python train.py --n_layer=14 --d_model=192 --n_head=3 --n_kv_head=3 --head_dim=64 --d_mlp=768 --vocab_size=989 --activation="gelu" --norm="layernorm" --norm_place="pre" --norm_eps=1e-05 --positions="rope" --rope_base=10000.0 --rope_fraction=0.25 --qk_norm=false --attn_scale=0.125 --bias="all" --tie_embeddings=false --parallel_block=true --init="uniform" --init_std_qkv=0.0292 --init_std_o=0.00552 --init_std_up=0.0292 --init_std_down=0.00276 --optimizer="muon" --lr=0.00151 --lr_mult_o=1.5 --beta1=0.93 --lr_head=0.0049 --warmup_steps=200 --schedule="wsd" --decay_fraction=0.69 --decay_shape="linear" --final_lr_fraction=0.05 --batch_tokens=[16384, 32768, 49152] --seq_len=128 --doc_mask=true --z_loss=0.0001 --train_tokens=279300000 --steps=9280 --dataset="wikipedia_en"
Each number is 128 + 32 x the weight over the matrix's rms, rounded and kept within 0 to 255. Layers, rows and columns count from 0. Numbers have three digits each.

# layer 7 attention output, 192x192, rms 0.0727, rows 49-148, columns 64-127
129177158163151152130082146146130223126169161136146057196167118112088142133144122110109105121152191112170157107126152146154144148111147095162062115119119153117182172120124073180145071084104198
131132079182148194117144140123150138147068154146132106165113120118073132103143080108069180178143177130107119168106092118161151092113123120182095132160137174095131167184113160072143123148121064
100119119193142152144149120106105080118107137135106120134118167141065123119091165130088149141201063114127158137158141130088111113186140177121159096180111135125179180182186152140134094099131114
176141155073113111149125133131110153106126135113094144134133116143182104112113064137181135173104147093136112115095147167166154106115154113142120180072119100151122098074152135143127131147058090
106167168119159170159152154125146149197124121138123111168134158176078102113111124176179154127165152123121154110155147156142150135147176174119154152141128063099150092119144095110197146176072195
139162177034138119190174143159126168138109132114129087127086071085059084155150088114094104186112069118142159070080138134101130147107092178142109202203149121154073116196116143170131124098103171
133144150153075072135083080108092070122130116101178093128194154172078139124173141175150131100129166127117133208081153061149097099191132122093132177112149133103154115051161146160149073145131154
095069106147124055078127148175133073187121093136114094135131114189132074136124095076191101104169139139077097167057092185088143149143116072071120147198170100171100062107118110145120121167153144
128145154123106127194122116144053122164102133187179109132161146128140112190141205164165169104154125115144126114106119126117138106207140165146097194045103147088121108190152107114109096136112101
075078099132079082082085126189144102112103096089097133087106144093107102139132117136100065120120138129139167108135130138096068134107096111101149150126193138144168128106087132145073143115195116
099118120094129194106132106140144176178133118162118151133137133097158109180155086145162130147122133085126120113129129134138189080178077144177116132131111154070070102160147210091147105080183185
146142116235152078103137125103203163104069143146041088160113106118133102069162151083122134155095187101129158128085096138091102138181088134172109110116137121157165112141097066163175133116097118
141129087161102159087137018112107146105140118132129125124163125095181152157128131197126098127106123159145159144142123144128169162139102111132092082109142114109248138101148094179139081123089160
140144073126063093177118163129100107110110114122114139111122160119121105098129157109173096125163117160130135201148148162116100027064147095133123128143091135120079116119129122164129187103135143
143111063085152109101101079153145128130157155136089119078199181116126064126114092095144182135151128103114076177148168144107187105154113142122142142116139154140132092079154113153114074158134114
073073081153085108129121120140122118086148097103072117111165137076082142080107101122108108114104102141136100137193112194139099165082186087099134139130116129120123193106130143141068169101115140
166103117115155141154141076084091174182142069128170106129188183073097092173138153146172146089149195084096121120170137134169102075127163062158085130119080182072082097113144120065083116147107135
110154093189204139121133166107133081089134133162143132130115153085117096156139169124191126088125170093141159146100090079140140144087097149080109123152110204104097155181124126138189082122129101
184180089098132099116100071105133175168142125136153104174159109112128103152126186136070127115092151164067096158164100095087129096136145110172136157093088161114150181092154085150170071140124091
115141120121125134104127125132077071134175094111148062095156130098113087099147099146102108095120164153118099088175097126120078106132139106105120100123155133086174104074115094143091105184221151
116123158129164096165113149135117115167121102137146156095078125089116149181101106136109118090141172169084139151122110159150115148173168116137061155130104137066137196165096139108166100098158195
154111149112136175169067078076132078166099109122135116116119107096120125123213066138107133135146203154095074125107135188177137141127121073104121106210173066076106157090113127188168137143121141
100214091149184110120080127180141143103130179133112157104156139138161149079123102129141125159113149200191114126173127162165089160108099192091139148108130100112156186168104157168081139099153140
093113126146160128139126113128126095114098090123128138073132132097154135090163093104158097114176116129104123188099149160125148143178080071130086080136107104194084059120139119125062136108193110
154117093105173136168069085115110110138177096141132141103147206134132169130121105128108142118103122139100138157150141128179134090076162067149183151134161105123161139097102179112106133140147171
173144103142163157145177138168131147099161163131130140113051074173163181137146126104151119117108174130183103132145139071147086135180144103133128104080092097153126113115125091125153176170146069
170134114134145122110127151155131141134137100154151105094154165116127086120163123147113111100129110079127106138165111128139123110116142122099166108116175106114106171155135124116121179130165133
155148157176172159160154127095130133119131098179141157120133173183145186106120106144169156106121104135149174138191140117179095205121131161100176106051151052109113117131111148098085156133031115
138104144142136102059149171089156160154126113145139087144080083086125107156111129096125147142046127167093115095118095115114117112076132090171039102111171131097151143084112176189153076109129129
166092060132117149117157114172065086171120142110081130130100143163123133107133118160173138119088185145162127130121124121080128112135123140136106183195175156073087127123139106132172136147134138
091091153142138164126113088164145082162145137078126145105107104095149111187082141145166143106120155173091061118098084153066128129138077159108076113152097125153078100091108105095130177161105099
116124085115117140122106203108098065110127104046150088129106112142094129157073181119117172142138081143103097141107088148104137086075102122128182159130116068171088133135171154131124156166217135
140119186123147121070131105119108133106153129101151105113138133105153083116153124155177136063118137117155201124127138139082127154161134063095101137093126153083131138113151097079135139113036177
090103105178128146169120117147109134108142152104141155188152131130102163144136139117165133082083116115130118130155119157122158128144127174140124084145114143133107108127084059099099137165115152
149072065115058116186080083098100090095153112142157136109166159136134146138123105134149101112086114105148122159145120147174112089121150103109183167122124122118085158106100092119068180147131135
207136088157174119117156086098105130048022167099090255217137161186143244175162152153130082077169073151113157094221122156135142156149086059195129207116176139034092105092145092132080154133119047
120070120133089091108099122121042141137140041056149128165153173120089138142078069155113119101142097103134147164113101108155175136133148158101171103152123111139135122080092114125095136165138176
142102113103095123121148096090086100080085148118182195045127104125176154182088129136210122119138066148154134132156092156144107152116117165078129109177104121150095172100111157109075177151151114
130066171136166139101111086171140200143135141095147123106124113164125100152092157111122127069122138108123062128118176193178126140097103155139131106103113176077119139122143110128144129140096154
095075081105106143193116146136126102217145139107155177095117141101103088132136103108060118148130121158098072135148137133180151100152113140128093177109120131094073166088127156099097151140159127
144156143100167121165145064137131203169181155119164058154144122167150079126154128127193128115160146095069119095150131168147099111126118161139126129104182167081124113178110159154119173177137185
060155137102156110157108113140111193154105133141069105135154125081150140123047088130123106137156139174093156089136174213136169145090153133204175093131099131115070096134092109151119094170109141
105087044108128118108106099156128121175128153116085162108099165117171197132126165062069084139107215109103095136110097148106178112102150082132115090181079106163129170143181134126118218094153112
148162153098141151158128148170101157181117125079153110116221103122122101147127114181051105175096143145111120138115150153124100161175156115187074150162091175081136198123130059117125121133120079
158097151102103054160078056124109115123130137134125238090084088104158135135103101106162145168086147122099122100160174189143155193202168099077171109124126084089132135137145121125168121102091119
170162101137194174205127179146048222124113121130187167154150148123137131114154152128152149123115075152158086084105139111194109142101066145162112164083163173090123116162133139091109110102120146
055143221182075158080106112132140160191131162107124078112136092129100085129130177112125141220133072123112090126110121162150155107156124133094155083104119156152180141138141105065220047115033135
122141147182135065107115094130115082077175140142137128122102095078138208100082083098102112132127099083097109149107138080188094114071105147115145119145117129223130110124054150162092164174205153
128138088065112168150166128088212102189198149138181151145119124142106073168151165125110113142083108140145166159060161082070170101161097108179076127165125113150120067140124092138139054094115083
095083202089156152129102149122142146116072118116130125154074184197124154145108165131070106193110060158153147197122103037206158115153070147153121140116171095195172129154095090087146156113123122
072127143094208188231146144155106141077162079129120178156121174164201063170154142099091136142128119181089176121120170105170078144077125117160146111147140154171099156140129093131107118079199160
165127111136140082171134161086101139123150119117151154106162140134044182147117178124127169138119127090123156142163162180166082092124163068130190132129125190130121146161141127080165103162211149
147130101112136153115102096148109141143153124138126173197138107193102102128161068127119215155133130092145148144080129173113100156129163149126134149138108161102179126136165081125148173109143108
152088127112129100146059199138222094171120080141084147126114151151115138143098114158114247071176155117131142138143172182139121139129100126043077151210118093134155093096090124045167211159058092
172085100121116124140138135114089162084159135127108136106162187106136082161109153159148068139099144168090145091071099087142147151164136159069157173124132108068140163160084163178110062117106147
142082142148128110151153165100101180100143125158099128135133188146156098176160072111161045079117084143168107165137179018117145136157081121144115089123168169123086121113093112152144147115134142
110119192142080149134154086167138092109147161138035146141082102072133135159154138104091094123150146202094175167104148089111102130112137171164118124079144128177134114166130164167121150152133078
180084137154131105124134145148121098176147172197165126142075143070107103141106131118098136121136104135107115140126144114081170146139123113187107128153099165135139115211118111128152121076152075
116087178119087152077078106067126147154079101151106140128140146143135117144169096154145147156144129172131132143102129137126061165093102133060151145174137102128162132111155120086138185145086067
218196125160119123146137165125158170145133153102059124142101083123096137086165138140167169059101119135132080143143053138092114115150148126127062166102173088116144136136170157128142194107123136
123070121116117142115179143122140127100103114141153100132082088125148022119165154144145104138137172175111113122120112095145147122090149160193118094131105202167128113111056102135126080152095108
135103100103136146189152098091133095114138132108156161115202103100180099159151112135159143081123157089115099106163132143148112119077151073106139143101080118092185113140158179120124186146097090
113104139134175117135166195146128164118180097137124112106109109130071126136123175074136081107132091169144099168173099139140070124119173127133133153093133130126165109140141152108131159131133123
087122129196108124138159134149171092127129153074125114116179120124155134134112114081132099116092073134096136124171100140099113135124137147122164104123101086081103138059109166139092147124123101
149137131156140119173082106176137156082090145123071086150088099160099125145108182109077136194155125111112086103144119130147154069147105153096121106167098107168114176137147145081141151133127176
139058128106137113117150153119143098099093172094129116156131150192101128133133157114105159190148121165129117167134122138094158097125179115106103110171153118152144049122149157172130160131136133
085137135197081120067142086136132027154093162104072182187088116097121159142128088131088112128121116164204144143116225148134178144107175141095105071112146112138160156137142101194119108065087179
092109159131164135142124188123105127086155154097145061144119105115118135130155185144119096101146188116124181139158145132079154071117127081139150133139071111137133136127100072119094107176116115
134110125134067130098081105111153076118107098156096154130095106122101133142125118188102191153129173106080066099123129095150145161172139143100127112175136132183115127123171130147081147173122155
136144166135128115138172125072149119164130129085154203149146102120102136083092102107124137137127101128157183166092131092160162174162131173106074202157119067119135155132122121055137148122068087
114187090100169081152167121156121080118132137167136166124162095153064174124141145084122080126147160084102128167115140096051127105107093154070100124144142177145153141146083149098166122084105081
172126116144145155130122153136104150179132128139094127094162158110165134099136062089159112056115200092115121139156124110121075104108149077181143108101128128095119131112081147097087136155108098
125106074034150114060078143119066111078122095133177169094092126148095130167138126133120093168135096116105193124107107110099132113133079140134123114128118120151103113129143113098104192129143071
112144133142075156126112126145148152112103142077064059147095158084116112114183103136136070084099176104142130146121113151119144132144103105125104096141135160182181101080126176111166158109165116
130143167175137108105182132115112101137157110121079099105122076082170140124141133087095113123131065116170189158113140098088130190193113173135120067085140110217136110141112096118164107123155115
141095105145095183122208153103143190133178109164069159086106110085139203062096138144149158127163148137145127141145107071105157141120168164146181096156124133102156175179181111156111161157123103
139137182143172083112127135136146085137104059133160166105115060158154161098140149148069141216123096125116125113093077130092131180122129071111136182114128038160142092120138158118147142086101114
138120160162124111130127132118075096106142149172153136106123128113165119134089118158109137138085136168124107112131111133089191164143079106083077105139082137111112173132084180148113155118173093
110135160128124188150097099099132127092113138079117067170163132133118114099149114154121206139134089115156172079079076121139159128147068145136141128100086122083130075183170107154092101107137158
208137155168152162112108110116087139140101096112126123166104141154101149139154163132154122015159120114141116129121150099118075118112105117125120144119138102084154089088145119147164155148143132
158152150196126088089132129148112146102168150128130077157160096114140168140154090141085134116130108122104131101064127108098134146117100099126140152118127145134087149097141148115110170131132168
152112107135088103076162115106097172189122127153202084092137113161153090163137138157202153133117153189120166128151120152175116124141201111148118142189180124048118121080131131112155115095138151
116151166099159100045114148149105066120101102112157124198118144100151139148180156108110116112168051156184126082108108042093149150125087163170131136155171123154143152167132097107155078109105163
112147161116139128103090145089138094146135167062144130090182122122140209071134075130098121130093098111189149158110121121116098136119155108141149114174140129157086134117118126136177122157090128
125104120188172130104116144034141099090128092148164122113109160134076166112098107122124164087156128143097090098122085094101150091164139116136092121166129122187125125146175107092144151121105137
109139105054160152094156187146107100132119123134094093154101115204085154130067105138042066168153093141143107115162112071147112077143115173115179132126136102155077166131075223089154111076152084
110137155155091206103139112153138210112068182106150127181133110063169161115136128145151136123138081142166147141091072149137117161149103200168131113092101065111198124153165179173173123121141152
114151116158152113138123130117126118082153115170127079170103104134115174052139166096139138120167173133170103172128181104092137063163137130155126111065180093103082150113110159112136145165114095
119166152112076109123128162114142078085133098107090085176101068141100140135152142082170135147137090171102124115123114088127142127115106058172152141108119116149182151160138100121134089215082140
123130108124088054122137091134152142129165077091124100125117113141141136121167161134128171156184232106128108078133156137123157090152119153105103097147167165134162182110103090131163083118102093
134123161096145106124164188119115100102149177116087137101166137133166144163094166071178085157119126101102106133165159138122132136131141146123144139107125183158175077202158175090201118158084135
094098118144191081064143103095121083102182139148169111139111086137085107111178161128143103156134131086126128112110104055146170059117147156151092130166147108172119154092150101170152115169169072
107147158105153159094112163110141139097187096109138151141160135094118157085162109123096196130134148117167086116085122122110069161100105042105162142153055141090035177170156173118095141065198116
113123067180110132157151116105192055120091134152130068113146120095151085164125151113092124155115103090137123134104179113101125102076146125135132187145143178157116133079108076123110108134129106
106115144147102115169171148106135142094167115144166138139139104141107114193057170157098158136159134195090168082161099153167072134137112148131176154169139141081056132111125134147118126114110118
122131139137156120125101099153129118166118153105088149126078140132155153113140086127106128190117177116171145121070102115153200134123147183149182130080155118181133094144123169114173078141079150
132118089102140140138112044128129163160169107166118136090160155135065162134096113101128132082181163112140137118130171134158112129148172139082142106090090123148155082102163103097095078110075158
103130086114123146137157084100139159109111154104125125158071100060125151102115135130094137155101126131079146155172101131130100135095097126135109088143094144163150147057143134063133165191076102
179102134136092172124111147159106169125115066142124126168124104097088123122224107113197137165139101143083165155118123155208065116096210123108105071080115139145153122117154087144098126156160153
083091101136134160136139113103136214129146176148133096167126140113191187182121173151147123138138094105145088165170120135167117115117155094152155120110177124150169100132126076164178170188139161